Weights of a small transformer language model: no biases in attention or MLP.
Each number is 128 + 32 x the weight over its row's rms, rounded and kept within 0 to 255. Layers, rows and columns count from 0. Numbers have three digits each. The size before them is the row's rms in percent of the matrix's.

# layer 7 MLP up, 3584x448, rms 0.139, rows 2856-2897, columns 112-223
095:149117138064182184149177127180107052141146148116196122159154175175131150117152093094130159146104089136073134148114098169110135107070124123124097130100045159096092108102156117088161107064232074077179108127106126099204108147086120131166094152117139159100147113106126101061108174122049132112111099116156159063141122193106116097159152158123
096:180121131126182153129114003133082106129135143125120187138166137100099156106153108128124146114115139109095161138102107067129095104070139175108123152126122158124209109166170125062121142154118099102127137109135135151122135103106122128164093119141113063161105104151133119134133079095140186127157134152101158141114141092130106032057085127150
094:103120063135158128131131160126103123135051170160155086143101147086107070085163163086103119078119126107172146167150118092113094121167183136075123149132098135198116150139100148132089147197159160140108083138176159132078154069084132179173148138141132116136120176141120140134134151143053149130089135108130074131135093125135096039058172112083
100:130142151113155117106124114144169125177198152153125111121129147082105149115153144164185085145161195135132182108112120122143103109086179106109098197077090098109110109081143196108093136115107157168183084115126207163144154096154091179138115141186186140136186136103095091164203120151148102147089096080200183102082098133085118171100120118136
099:096059134179132152124132110163138179106135115121140073112169152147083116125103122115100090138117125196138111132141116167111138132201094134188097143095111110081177079105145040122126121095097088098126134109136131095078212142140145161111157133127152157146135149116184125151099171101157108134082097167128112107070116101160141069168171124196
097:100192142135117162088096149083101119127157196137119165108107128100099133142114115124155072111104142114051161178060166084131126145084087126120096096101071121115102183135120163093104116141165068093135096050202145067153110104132120094073116102160153176132155131148119079130152137078121166131072131141159096146166153091116173132143117115103
100:078085126122106105177181128110173103135109131166176141167091139138170142080130131141177121119089123138152179164120161142141112104105134076110127167053181222147125105100098141095148167125081136125097120103146116130082153148179073146153170134182130120142168136119132131148114104112105180108088128126093165123162124114169089136154137109116
095:126134116138116100127100149198171124078141139126214122097080105071135124104127142156121116179103113116100145122074140091153135120099072163131103145134167145126107147126157123111122117153050109180140091155092156123118168129129120129084116138141156160122143132155163203101092107188111088163157107183142201116111123117126118170137106075137
097:149123104122151178128114127056113083111129129138127090143159195131146178056131138191140126104163135161161060148133156119174133132133169184127178206118159189087157194119117145155131192104134101195134144145156108033090115126144157150151159102109166084098101119115170093096213212127154124093125150110107168118174071152131111194147121109124
102:100132199114159135069121128147133081088079141153117117163165109128080107172154166154088098126142120105112098147124167209149109128084190104154151147151122125158166103143137135200143143118103126149085128147152086109151141096183160146099130127145137135164119132123146117114088145101103045147114059088150164126133110111156141116186078062103
099:118173126122104144087071142168163118146104155069174147149117154148161145193150139157131195090116170157191150119223142099110154154097082160128075103075178125143145120122145140116104104130173147056144153122095077128167088161188074112132163121118080146124144118143127091109100141120144155120092150106105106122121125122164152109102097086101
105:112120106152137127141160082122140114121135112097135165140188062106119117166158103137150116092103153151100176102112163126096157183111166161112121149151185063142122160165106120133126162107106124128127102129123124152099146139112130114198103157102134121184136127081129109117151123161173162088211154158160140122162127122095203159119146088123
103:123147130085152089109163110139171113167107148126145207051185105131140054168125168121152148089192111112138147140117123105097125090157161116097168121137125104108141116134124116104109153112193109140121160149112129173144085112162105059133132120048140104135098155141138134078124137139095174113190151157171146172101092132098228127131072134107
095:155130158122149125145132123170144134086169097140109163095166152113107130104147118080158150128130153143156192137149118155166122103060106088135098181123121096135079108090169112080119097106102117109108172176169115105130206138084089135112151159123112153060132188102137144139142137084174170135101113113107124072099175086184102111161143158108
095:157109157134132186118098152060139122103144146120108113105112188098107143160137137126114127099038160167107159070168096111117161104134183095168156124093114114132100138183158084124149107096185119137237106102137137129143102141103074157121187068062032144152146148095151137170086071122149125142121145112111084037138136099115150154153126185206
099:159120113129155117143130150136109162154161149170128141103122096116115069069140115054107114101181150136133143115137181129126128183133132103130147143112143117162182175183140127119167130040130188152120173131131131150114160148140103199254160138139089102090190173084138123074110103155076153128159150110098145255201119169093154085184102133162
097:112173082128105123106103067123097153131183187200106151110107129135130111098137127133156172135114113086119149157148061161102116139148115136128139138128175132166067106103165121156113115105181130141134143112095099140116134168085092117165092133191163193082122127138100100100099130149159143151065138100081120109149199128124103146095147121066
104:193085122146118098111119164118148148146195167081099188145156138178132083153141112081121164076084169191083143110127135134121105186108117166112137037116151128164129131105162083164121160106105064112188165130103075129115168203121134098127093144117140137096128100115117132102137119170155171094082152191161105178141121136113156159081115165170
096:130111139106129144162168169101078057174060140162121170103104159101162136116143102162169161135084131158114138095034123112106147222165063108101119189196159123094106134079165132135131103154102115128130164180098147110105092144172105106149120122138135120127061019136149135110125157111204131113120124138125072187113101067118119053142127104156
101:157166141154146113135119118065175150119079125132136188121142111117113102106095125137123130185141192165088160108061159176179139139120147125170104144167102128160155166105114147140109110141146095153151138186129160102103129117144129136119118189109101181129099146179101206126135158108151133128110047043085143157100141111178155183146119040105
102:092116154144085148151158126095132083157094147112162109181127106130149168136134182173118144090109097098098057149123142092121148137117105171163134110082189181179134103110149199120126131176175108144160139090129115072074081103147127092148132123134169129093204175107045150175111125104126135103122121056129132127170103174142119101108100129106
098:153154104066108129169113132163178148145153142136076237147089096125189101076099113104112152158112123120151150161155134128079150129098116147047087153104118094131132154069111123120136100174157135118096090063076129136141125139096122092100093070158158142122102135173159141131099120114102138141126176111114122152155107082078154133149078147138
100:077164177102176116045062108128131120089107107143119157096134087140148152175078127134139182108152154074163124132181170168137154089082120135157110191089117119089103129183144113080101071120154127089146104161167122158069112131182133122115144135122109182115120091107119044091054128139081219099149138167051098127150107113173103103152131098113
098:120143140117084115164099104152167105143124100197095124148203072145172159140199128082103073146118111113126117137071024133113176124129118086156146121139168151146135140074139151170183159100102149151124184176099122176166116107130094100159116093087114140184190140112110110162172060121105191132104132175151156144121083104148103150172129114199
103:116094176130066154168210165072052126160162124147146136159178156075131155127162130160123133076174121075179139084133146131192082138102073123112140171063123180114134089129080092102098131152185119101186144106100159118160163072107113091129099105203133095163153119201160113112151121055223184199109143139121103173151070097182121143110157149079
104:122166129132047129130146148142100065110102126131123138096129154166214125146117109138148152112143094193078102101114132103153147141088139178163081099129167103160176052127136074110063150144075200166110163138130145130173130124148142144087149118125116109149183197103195149146193110131110181107125124172136149165162131145137104089143145129162
100:086135084095158133105093101142118112135125094118134136138086095156077133126074119136152159134046108084108095112147086124137135068130122152048117107135137123161145121134097159071154151156110096157101124147141117154143150116128157124083107091150162149123123152130191076135169181129101145128101171120148110077176084129172134121123158115095
102:133097141151099161106137142112070117161131141123199162150076085126144097109151111055112189083151141107122102134176115121074163178151106126171161120154102119128121144096136133133075125130184186118182138148123114134153179091114145123161107122193153112063123106145126128101134195061149108146132166091162121123193089083175170126179153097128
098:112136209128120129109090113116118146178129120137094123153172193140076161122117155163097167097132143139090099134120114105186114140138133119154154134147041134131154108118137173118075131124144140154130126149130103078090113186159128126100170120062143131148180094023082132183168131085129145136157118091089144183122131104119110149149122188122
101:166089122151126138150124155112066104141144055133098181174109124174103130106119052127119150116133154136137137113129160132124124164159173116170065121144139127155172125119141087117092132186143062151124076129051176119089106121158157182109141151094179120113145132056121126093125105100132115122165130155105140157158060147140144103174221149179
101:119085183140145148098136136107098152144105166121134065137122102128149167131112131165105147129159124140153162133143102113139095085137142118167162100102164134149114113148123125093124185082115159103109136132134087074167088090145175101165114173116150088090117102123152137148106135124085080107081127096148120145152119112173111152176178135091
094:105139114182096149084115141130135106084123109127127130106089075142136050205154053157125139077160144101148130154140175129136085130125202086164116062158147118119123080167123133194116101127155136076163100134154157132074157122112093205157081091058135104135105137114138107116089143095130107091160110169123155131159121119133046111100121115090
099:129124085192113148114098109151134109136127119084176175147120142143174153128136123164108062136151072160195148182118180158127097076150120124147131111190080131098159148118169124157128101165134144172127069110117140071196099134104138133100090076144131135154155104137121149066126157117137093134094150095131149116093177117186117142096060169114
102:066164127102131100147116127086176116136146192117193117169148057133114116108104126080196117051168112083136113148146178120113155139158090158094131177160149082128163020191170167122124104160128135123109080131129108092114119121072100063133111106147112121150114146160172169100192148149171110170087113125102127144132153121103100188136156066093
098:179091125125103115122167153149111116179161090092104099124149125179141117100133181152124113143109085157118117134184090116150167078075060160163102129105138120122103135131130123086084153137162097129151095177140136118097182149115191149159155066111162133134126136089127177116209108084118157123175087161114142146144133042133089134128096114147
098:150142123162125094129142124152069163121210121093126122116117127100111180116112091146163168108089100168070170176142109141123128109132160156079207147130060072117126122070083165114138131134151123066022149199136169106091115130079156144183157130092118081095152181105094195149132152130105140126119150118122109127111146153147107165111131183098
096:091203166120096131108129129114104144199152094157120140168142135135163136143117124114088168162085133139143129096118087094176156135144088097113088111129119109079202149084090083064128126134146146160112135162096139156112099133100147104144177080188190082068121156158100097122125137147125092119129131132117103089116133164200095130110062088116
099:146081132180132098148131063090099136134158129090136206157090112132139131098115110135140137078161068095133144148108100080069086110079151144077153109081137123143122139145133112157106118164135146140064156128089072071162134106103170137152101094130116158164145123078107109107170108145102090078092199138175102147102057100164129118108114097084
097:127171105123128145070136145082103115159146120122128100116096161102172127106113098088110114128055081035100100106140089097172123085123118110121138101124071118160123164121102162154073182098123167003128140127154157089090124109104151093165143122098131125140145129146091111128114176122179134171129164133136151166125082145138108100084120149127
102:159161148148128126154110106094047121116070091122164112138129114112183113124172079119055073149136153147097070143133083161131128159173140116128099133123148120196096132098149177121182091139089126164181125146144140110177166103160100131124151093155141133051130105079167115134124093113126190127081117067113072145128146206148125142168151097110
101:145075203092171157162162146117178164114145088160147122111116146125142234144167196087118115147183093122177118119085112142160070167150187109092169110155140150152158106145159127104172209120182127151156071105161145144109173148138112157140139141202082140109157135113129154151078175145127143178082140127147085142098124179118146154125150113103
105:135094127172164085132125166119134075063129105126142114085186081111114128145104114139108164146126196133123139126080182122070130112118146191126113085078199143124140095099119158116184116093172099097133092160176101111046115103089114140112130132171118100074113100053123130120062185145162119111102140103100072081156097175103123165103167130144
# layer 7 MLP down (transposed), 3584x448, rms 0.14, rows 2856-2897, columns 112-223
096:088122139170141062120147098099085114176121156103183081134132161169102163158151154148130180118090153134153122130129118145152160156126096125073085076128063150148121174125100107155113188125174244142142167131158124158129125126171119091107169172043103096112113138144140131163096111163113141114145079098083148112154084103100148162083152083123
099:122133162116100085057135102133083081138150110155152079124122159106110154134182122140128116120136120067132164119092075102086091115163139165090130125151146137134148185126240147143097110150116098064150111174077062112115101134080209110162126128130105129071111100147142162137074080115162134071099124117123153079074142132124157092197146088072
093:200128095175092114148114130078059182167165095158093151139129087174109171092112133149148123197151090135093149126061171113155075110110079114066082108086143143105136129134124128055072074163125136104131124121145149128102114123146116077098125129143134092150104126084164097118152138204084120112163129132115137150152104133173120057124091143072
100:142108112151097116132146116128129156124116157168117171173147156108139085102196189128148055064091115071104091104130112154135074086101144091134144117079142115152117121112190142100101138148138109130064105166124129169120168064088103146056109168173148203083169122066098125146097073055135123123131153194102113142168146139155109143184149160100
101:180144090129117133166119152156131152150083114147103117178156111133129120082093091121183130122114140099091143081147154118102185088084118110121139109152156129129165052104183137138113148198103103058128135122104111179149151127106147173121132115106109117116149079197168119140100068158116118150128218160117068115113140113125118130138107132128
095:100179100160168091188122068146159136141130108160175131123162156110119126104109092142063114156099134158060098113149121105110139137089102128140141143188138092155112061170186136118187077174072178167140197095116140110121133128120184145163109151089124111127140089185111166113092116104122082089156154161177118155144119158102158163143175167107
098:130088124127138139190164112107143124195113149118135168142087085110097148091157147164107117119079168084121190078119148132116115126132172065143169078076150134135132120129162228165111142165135125094085207109140153133195115147118148212109063132125146107163142136082136172157108090090091117150118090112123114193065084188147109130085136171141
094:093116081136078136163091129164081052098092120076100164153134165158137169165102079094205176152142107177140164152137154172103101127098153172106143115108045119156169140166147104140156115066142129099126105106126139152112139137137094140128181116124129102140067131080090156138123207063145118127171111133118172165099122147127117078155145119041
100:184125138147085128105101145135144048107114089085095131165095124172134093032158182095107158129154152104163098129152122081084067091153123091166091161154104071135112111103133101095165117083156072168137106057079156128133150113063176180134166148122154088063097083147153108188159109099143169114104124028132140102131087151186166170114133180073
098:204125131123195113120153105117164091102112077141137127141129131118095092161118140133100128129127130160095079119142159140109130101127079146122098143136100163106165127120043191158086028144115152100103153108114096155161135152032115174097090125114097147099124139070078113095151126113156158140130088138089191089163150141100125092179105167109
099:050081126130137151112157117130076127082174148121096116119112081086119158158118125186218182123140133160138092211121143116122206127081165110128094130160130166106108120162126092159136099186150110168165088100026075169130068090109126142134109056171108171131104133083162135104092169176185092113171073119167125132158165092097166121146085134177
104:177205126139124159110112133115141097088199120158164146103205081096092103165109115128108130073107099083102106107093084119100125161107119098134106156095151172130155099151158138121147131131118159171119142114115068117143134121081157156095056145097082115184101092133106185157178108174104167134073143084156099094187108086117151121135134184144
100:155135147171086081126166115162097157119092096102092186112110125122072105115072124087201139120060087083109152174132190059153135116123153174108046187063154121221084058120081067108155136164195103126132140131105131164177092112125135142078102169140140098066121130146133128150114142145160105137160125176228090094158076138172171117118134116079
096:081162127130123140102128135146130104115101099114131133110143162111120105054157091146140130170111099106135077177189075157104152124107135131147152110145088119113143152101115118178079092118089067088191117133125127156099099135209122084146103155105176121147077124138099077154187140087081154165102129086146138087142135082138099118119123150080
097:102087105131109128149129154092140211140111121124071165106044055095125065101116109150091143120137160170122097163116124207159133114116123078123144204097099101088173095107152173155126116083159127193149114129096149126180105142120053086144139135096096138139089111124086112151168111110103119176198134143114057079160095138155148137087154226137
098:100165127117097105164162116168118135141171143078112121137123097220123142167127112102136107146092108149167085114101144147136119165094128164143085142144129164116160113092122108059140075126150135151141122172106100131087132040082119142118095188180107157113137118095130116065148174139151176119146085120138128097094158108127197088132092155132
097:073125137161170134120122131079189099099127149144171120180180157102144139142108115110112084129170070142112112092191109078130125135183160135115124162144162152149132082190159098149101132102154159147097131139129136154116057086163165107151105164181158140137096118076124145103153119117150237156074141115135082133093163141061141130133135123168
102:115070101161157144151159110091145148140109138108190168082133104130169119075184128094197110102055150135131116134178098114082139162074170156112137096106176139101173121179095130092124081137138142051119129122180161078155147087137098146081109176120177165108146149150103142094099182148114081162154107122140181200131151145112123067136159131144
097:226138172101108141154130184097124122138163160132100088086129155074140100139150090162130129139155133128178154137152102102089119170142111134136135140092168200120100179133145183146101095170070155131116132137125123155143132116164152138149137150159136128115073083076119158180176144102169098146102129086152142124104118137139126104146132142082
103:142104106087087078172105125145106086122158090155158193129126132096124120139170111125139151145080095198123149125166169099176092206137067078168130133122085132085125148128124145140129152134096126120113101063122165126092120149111136113162150137090145078088125152079089138115123132167137116111149129132116134093086153155065117185116045112079
104:063079197170100126120101101079125132132108113109131050162146055151153124156066186154111076134128154132138087143115138066108117172134176175102132129113191159136052162147159180061109157112090120143137129134093147092047120170129155120162122094127119147117190168147112121147154092115128096161140180124136095116121063099123162132165055162172
097:098103092110071160138165145115102167131158184127138140090118129167137098140070100184123138135115175086137110106151115138150135163134153126161176133182067139149096114135130171175110099213125096074159112154113187100110114190146128141139059140081118141094078164099149157126095159129119132122098118135100100110083180107118128125082151129144
097:159145163087104171188093136145154101129118156152146079153115137137132126108108158165105117076139116121104147131134152094128147088134102094106132143117166163099140139126179085096144139099114143137086129115154154098105094134150159135177081110152166077125117104153161170207167121125158128173175149117137089141151079101098126174111107143096
100:169146121169114102140121105093090074147111095130168137184130129157174186098135114158112114110115165179129095073124141135135128111172126111077121102118111074105147155101119089134112105147128152131107126153121164124130142053119105149161112151113104109130133218115104151151115085113138209132140234183083138107045116180117141157113087069184
104:129121139136143159115157095153139121164167128142121116136096135115137078141102119163109106121154110140098114158159170086213080147121119116132099117110151089120142146100099126115094132140154105093117122119150188115112139072171073181133130125117184121120155092155120134108084110105106175159130147093133131143111088144123104112108151153124
099:139153182112156180169149146126109120048124111090088174109150139158131082127057112130136124128074127172134102132144090065151093125168102135103109139112111097130153160149167118148081119165128148193110076081133131155110114127097122091106112120036174124153110172168103109135116095151133171115144177146131166152145095155163122165134129170128
100:064072139107157129114025125137097080162117159113133111085170113122146124094056121122161130101144106100161159105156080123110155130159117076119176106148136097168168133122148125115160100121198124049094160133158180100129188106075170090167133118131104123136146146118103124143170131116093124142159114175087084124144107104189114189113137134113
103:142117143142194071107116162128101126135128185177125181142101118166124011119133089053167126161178153093124160114173134095108086130139113135135141103116162086135189098160104115130180161119126147111110102157127144162080141163128178172164122143160092095150146133111188114112185128140148163186161175128132108111175092116108138143173149163120
095:148099207134135115080066146098041103098103123165138122194147117101121098112134098168154164073099137143096157123055127165172165147166119123113104039182139109105195139114120127102135126168148109160102158098126074108129108127155173102134143152101143173123086102119075143173106182094195190128148152126132143137112123081177111077174136124137
100:079106180064047123124148093145132163145147088102167153088104121143166092163164140148118093086094165135104178130085128126129136139129065095107122112106113100128180163115129057134122157179119123188105158148114137111155111084113125149123154114109169196141166110094093137122106078102127078149160139069130135130169071156100123101101121115180
101:204210150150127150144094143168199130153116094100096133143151180141147149117092132099108098136128151109091125105174202141176133147131134152151120159140132121094123105126133126080079024133193104119157152114133113109143116139183106072092101104143122100109187134156095161130138138081133103151142135122061139098092160165127151103091099133143
094:079076133160133125149154118151109125089181169182106089067111149159126088165058145055133176115112125088150088125120108128066118192095118165106136191102136142140085146168092114156150135137177105144185091105186141115141180168124078148097163130165112144149098138123147108104171120121087137111112065122120152126136108107168121128141158193160
101:014168121139065128080140159111053155128147106054089172071119169100140081125129073114119143167173143120110105178134119162142094143113137099164074161123156144133145137143084147080096104191107095135200163111223125056059161072101105154071179122123151109080086132162160110120085096187120116141127092091137117126128222061139154162155114148094
102:185117097136117109153076162087188135156153153136139112120107100120190111063152140113134128099137044105178078076116158157093127073147157070107139110162105142092141116132169107111104122103153140177137115169114129114166151117109166112072130128091085129104132190129144188100166110082162142121114102091090180157088140128141102112133223127104
100:132095147091165174115103147121089136127141149151132124133077152063126166137166112102128114091169220109095154181110109136128129140164150153108128103144152133199084162136133130112127141158105132116156143150126124126160099137166106134137109111115121138132103130089113136132122192130081176125107094107127181143105169183084144140089200098140
101:168152125100157115147092113087161108084103112159069068124112158085127152132163144112120077081122145098133116191134155086110112144086106138130188096136124097140110171112107148058124053082122087115128139154125145104153173130150198113106097141143174062115090090091115125106129159121086172142138066123159165123105186091191117153116181107117
097:195167149146181180101119093148130084128102174135121138171142100116136119137141132128125134140134143169158112167120164124144177166087130091096097085178148104153139177124140136107138124174098116089130160156120112128170154086095131110151119144094146148171129160121190165173187052104006160157080130144148107063092067178148160117118131060088
097:095100085159164159161135147135164135116122199099113194130127113140068119162152156168093127079097148126121205120181143144062147166096176152153130129142158164173130127087120137100122107162104084124115119125084130177141131150135136095162160137155117107104174137128129157169166091145106122079165165188143068138147101121163105138147103085170
099:120180149129105145139157088062193203124082157137141153115119161113177078147155153136191057074173144097140108117125160175111097103147137167126147104137144061165131126076072185141097160097114126162129156125114138076143125115169087158204197070158171123105149131125113157101119071155113157139184144088101122140134123141102153053131211132099
098:088041110082124130185077099114162183087134145141063115094058132099117167150170097127160161199127072106104133132185097127129118156150138085132114161167070161109135134138129070068103128104121106151105116154089127123086142125105113118091098152171124160169094091169177134068114089123134127161144097110132132095133122108106152120114155135179
099:183129168149109155173143133147138136113132085112117124132086141094095097139151164138105141122143112121157149119083142137146151182150135177093143148141129220145092176105155136177080177099186102081165149123179139195159104102144196115122139095175146132112147131129113123173126118126128151130088124112165107111125134158176168168107162103124
106:178110162110169158155134142164110160068076124102126105104136092141059116127179146144133116137136161105116118108130089148200135145160099140094186113153156146118169077153097126137091157126138091077150120139143145158128109145064057147078108141177129116069094144100099131154120118168150111131145125145121168161076082094101171096163181160122
# layer 7 MLP gate, 3584x448, rms 0.137, rows 2857-2897, columns 112-223
097:127154106094207044099099102103185138121126174116145108157109126105155127191073143100162168108150129128158101095166094034128111121216133161135078117101123058171151093131145133083082130092114130163120165086117154191162128180129156118146060074127137082166138114141147126102170185119130177134117102127117118141117143117108066175078148179171
093:103173178101160094104069148141081110149114145148104083130084074105140079093115168091174133115136094123189108126110073172134121132155108101144232140096084148131052117140125110121147175168206091108131112178177131145156168123114129120116121136110080114188122099115127167045161143093118168124139111098154121147100121143108062072131115178077
103:124094063091079111142118166150131106172096101062084133196128076123100155120136120153119152084151146114120108113105159115164040071115111092096055130098061132088147158132124154108115101142114105121161178104129140161104091070127084054133165143115056160102175118146100107072177176145102153184127177150102142146119115065129120098148109113104
099:095147111136124132106138124082130127109147086107134169114180134079126116194188132137063146142125101070149130075163125113125172079097114144141119094134054115061145158137130116138115128116152151084150108113105136101116140052078167170144154119118131136159119144179118110122155159147126137108086126109161142160108153096073132110086071101097
095:114141094196090090134111148173136149117078180125131161192115115173173098108079105107113042141171126181134125093120094088108146132130056074169123125129118089106145083122142099087107072111108105113138127131137052075150115115087141162134098050082142081127127131161108159160105091114094122134078113122129213127148085114166152128150151091083
103:107135159122140095144138116102110158113121120173128076173116095110148124138145217153100153113144146176116148126131111104101161137060143131115136031135168123105096131144062117088111173131143175168144106138169138152123103106116108132135114153120125125137180134106067085086105162170124069106177077087094125076140094132135119131084082123132
092:153152114100165133183162127142117126131108104114163156173086232127084104176083144108134137137106164119135095108126146116022171115166123132168147160105087160145160145130117080131103066116234182137121178101148093107116098127071152115157090150114136076125100140101101125070089177130130157138134127139116168162196139166113169093108121176112
098:110179124127085142139134136098148162120116066194145113102116109105148169162061168167049094068141123132122140099108127126110157138072123153098202121099150128103143148067132180108090153067103108080102085144149114125102147110130174168137147112116138113129179158105130099149164127146150102121172136159090123115107145142124194072124112091142
102:055114084120116110141108161164123158089136102094136146165115111109126145120074115176142165107094146141104133088120072143112078115172110166129143116132128138141116089095089167170106188097087127158174086146143177107083123161071146154102189138158131155141141137159128109100129117120134140179138124150122122145096119072110116128136077106120
099:154102167104177135117117126078068095123142128131175095121122136094172105148143108101116132097159152099152187132139094115135145116091200088075122192145114157137099113104108111125136213123130159128112162093117120113106077153130098160109139138117086138048100162177127113129107089155102101117123109138130146121169150169142158128128132167165
101:102099148188176137185139171093129106126133171085109097115173175111140169095089201116150109128169092150081177060125156130153082120129145159091111124118140153111084150121121121153088114140149194152104063102126116112078127101139141144148171130096061133116114187126148138125122054120130117084119142089082140045110155114119116090153091091158
102:144143179099174109150148148098095125163181179174179087066127133133107095120142147117155135112114125167126109138137132130100181113136127107100082089126134104131135115112154179162112170164122080121112124171130157121156101097113115166094107160076158133136140122073131147041108144147136084095064085160120099155180101117072148086160141164109
095:148110145145168127115127132125166121120117134124108137138127097168187092135140113103191109136077150112111072149121115114131116145141090129161145147089115122167082071192087173170119158145198158091149105155083071112162144092072059104150085126170141118160185149174161160097094158170101170124154110151090108142197086162161059164110111165121
103:112105098118120102116134077135106124140166077126163131172087075116175175122105088137078132137095139105142150139145126050122059148131111132167079114103158126124124131169155139096135188076181139157136168093133137158089130110093082126111148159100106128136170139093175182137034081143138140139151146168106143152043137117086093145126130179122
097:149132073141209143109102103185109188104072177150127063104145128165140114083104152127126112124076142140172125115071129139135108096110098139122089066116145116142102152173067093133142125120195120104093145131123117223068102170114136128083144099164171079168105092177133075090172134151123100120130116138118181118108145121154119174152161166087
096:094142165112110056096105132115158123162138141153111148147116130111192154125112063116172099140140089177181141129114053113174082062168128113124064158127125139147162076162189110109115175145164134127100112077151177157171138118037123112177085170136122119130125127109097142106103093080138123125121145098174102138102164181118160153184137107134
105:133115125098139131099021081117142107130071057138100162080100147038101127182134066133201099117045108111102091169092121150117148136161127071187156174112136070089101125095111117142133090119144147129126150099154148182126115106088185149119112130092100190115159146050148086151134152207090137122093149175156154174150122189081102120099162081156
094:120178132094141065193117098112103108076114117126099155139114078089094177129146118109200178141154141168118160147107123030169092175160118166106090114089092079128155130092065107157080164162179121102123121113132111141169114150135082129111116142139144137123104093151094090069164153085124098136086169135172160077121120153119127148162123149171
103:100122079126101108151106176111103132143155124129117096146105097146146140102174119161181136096129117147105085129136171150159107173088107131134109091096116160201132129173089103133201122116077093155090093099091158147081124185080154099148142166100180167133095121098109146128100112099155140175126128140121142112144140086085072123125138128157
097:192120091149106138181118140112113097120131141099145148084143153115174125173159091152135142092120117151105128067151139105193179166142154156115161136136186114101126096139046165084151118121124201115082152093148157117113147100085139179153108165130109111110112086140169124058075166154119174049165032078122106149148099182147155136114178094114
099:100083057162141097145090099115105100153124172128145138143062118125117135118117088150080080065143189096131067099156108196126111159103126108150096137188148127105239178169101110094145180136171186139147099141120166125076102115093083170157156193167123134049107105166126134121117069115091145117162128117092132132192109080114172107128144144149
103:078156159096118069134083137158153130115127135139161094126149168125110183163072133160132138108139095173078103087126176186110136144122127133126119119146116123108092131115117094114153117131124141072164077097158066207057154123144098117087137196062168152115089111145111126168101100215157206131128156130104138157143085152138114186053130190113
100:164105087089119142172086169125158131181128165124151126146092145129181010134098137147163138179131094132105170138097185169119111167122146127153147173119096104156090086139127080131161152116166138050134161084074113139109151150107112124111039162093080111125100101149110167102143171175157108109122091158154150163092092120127110124118114180113
095:157145088118111146155176098131164092146126166133136128145166120078124164113166142117138198161183083142070093120118126139164116130081129180051178178087155154157129123105091188102120138162112107144152114086090100121151138098129158107128157075182069091125153093162149098143134095151136146176126122112087209056116096096130107154095108092095
097:159195114114102086119090166093166088158132083133142118133087153164131151155146133145088177133073094103131170130130080149151178104128161129155117105109111074179110117073160174112119152196093149161150133058155171080090089110138114111136162117164107181183149151155140125186129131085073135131152126123159155145123128152073172154083133078130
100:133115125119139093153107130102107101126136115130130119174133054053099100107106051125087161182148072136104124110169103089130118084122110164117121140130146122180124115112132059107127157118145121081126177106153149133131085117138189128110142172194088162124112134165160085165155112161173190114087165112136079132081123187187076130117148165112
101:155149118109094065170142132148099147107167089113112094118088188086081147168099105115180109112149123105143082112146183171075128179121121102116123165157157132159106067142067175166150187094137175168173108131186167200112220127163104152109195159138114156111118135105149117150176105132086128076167084126099160108108083126124151124131069175147
092:171109100094105229132107145086132082107138101148060151111180128084108126136108105138120113102132154077068181133055089145102070116208186136107150157138195157121089172190112169132127138145099094113080126097120156116118174174132096089106125122188144178129167155084135128160105122100135098077130112143142101123139120112150163085136126186170
103:134094170090119139129112141110149153153172159133186124107116086131111130017115188092141071106133114117109156113157124050121160128079155151081119112127163141106124119160160111165068132101137149139185093159195134092087144095154143127101148107095105122125116134142126116138142096179097138135176150147130109125105114092114100154154094148068
099:074189168070145168111100181150053119137135139139064191145106134127125142124159170089164132132119159105134180087152124099179112114157147191105080180072126119131109110151134092144169125177054085099198118171134112152170155116106091100131147144093105124081157126179088149120138106156108145152084135170072097143126117132068128121082073143080
096:125154122118149117159142134045204103138180110137181130102085121132098165094116155126136148137140110111096138136105084080159173160070075107164156144136100154086097076172117170143180157103130156184133097121088145136122117092127147131095127090226111066124149098124145123060082095150154163078103130216100086145121200128153148111152144102213
099:102175118109146135071111159100100121127105090136157142165111110171144159186216159097105135117214150131156123134143099127161152117082192120138171150136129158166140139051176147143134124140115127098138135151139122086115120071116140151170144066137094157066138154121089134139110110077141087097090108103164092084137130135120147141159084161176
099:080103134104152123108135136168122147101126149121105134081128102129186109040155167138189120149138079190140084145127173137125141141094092152122082162039138157117089202132083103179163070089102139110110129035132053121154117138158126068168201110114145084071124135112165083126044123136106130126144105155092051146105102160115108106147138154181
101:211069169099116127112104077138139160156149123160134182147133131103152174123146130099128156148155109102102153133068145128086150132101149104128100128146164092074133147126167146179105118063119143166119157102080155092147094107146135128116149154129100121098167159129144129121101064120154170107088174109045170093107108174168172069150083186114
097:127118084131142085147120152152137121125081100119107148106150127169103142112054091137113104110127119124138129148102082113109160133175086106187106116087162114157131177127133134136099172097141074156212115123108090174157051115122103171088074079132118145112127112103135140143106190071197120072127212124050131111137122157000143204119140133174
101:147083074144140148126141094163134066102167154165078120094181105113187116171130154164102084203123139119136105118159136151091087124169116110150150080162124153115086141095152111149095164113145137144139122141148095106160123156080052126127102129081095129160160133062131096169125108056171166082188117145123121142170185095118072119115168145106
102:093121192143178128106093116160104115066109145146119138101169105095165080044046156086104133073158121141113113138123146134166097148136182111122116101130121165105129122186127086093112109113138094187162098149102086193166101137166117164160081113173130131117158096201085096096089099142127123139156077148112097159167116177092092142071145172140
097:091090115108118112153090115092107139187086103193115123125130130143105109104128115088128172149150110104150108067116138117166097162187154132125096173146102088127143119124090091121097132080117141062167121141135114072086102154175135118103139160102182141086139161116095107096134100109097178109118146119123077155109132100121100147116092119132
099:084159159165114101137164099180148103112083122147156138123038135092098159128151074099112119171133140075185170144103117076100045143135160101138132147183060123150125106141111175095046141131121109159130107129099109147096150157124105066066147132143145098067092049157162094120162169094103124189193148090140148130116104196122139197173094120120
100:055111096127148119083093162157152070081111134118114140154111145057083108129074141153121047109106107216172136150116172130114135140153150132076131107073071143122138104107108208116118084098096142111136151138149134108091116138107135153088111122171175135161120098155082168121167150094164159131217108163135141165145142098128132079116136122095
103:141083114169136114140128140127130146099057072102122141087094045165157089119131119109104125144096136181119177116137098049140145120193123131102156087133086097162120123111120098085152166115135075060106141069103106147147179121033155141107046133117138134090172179112117154142124135121107104160177145141167097152173089099146172127125126127101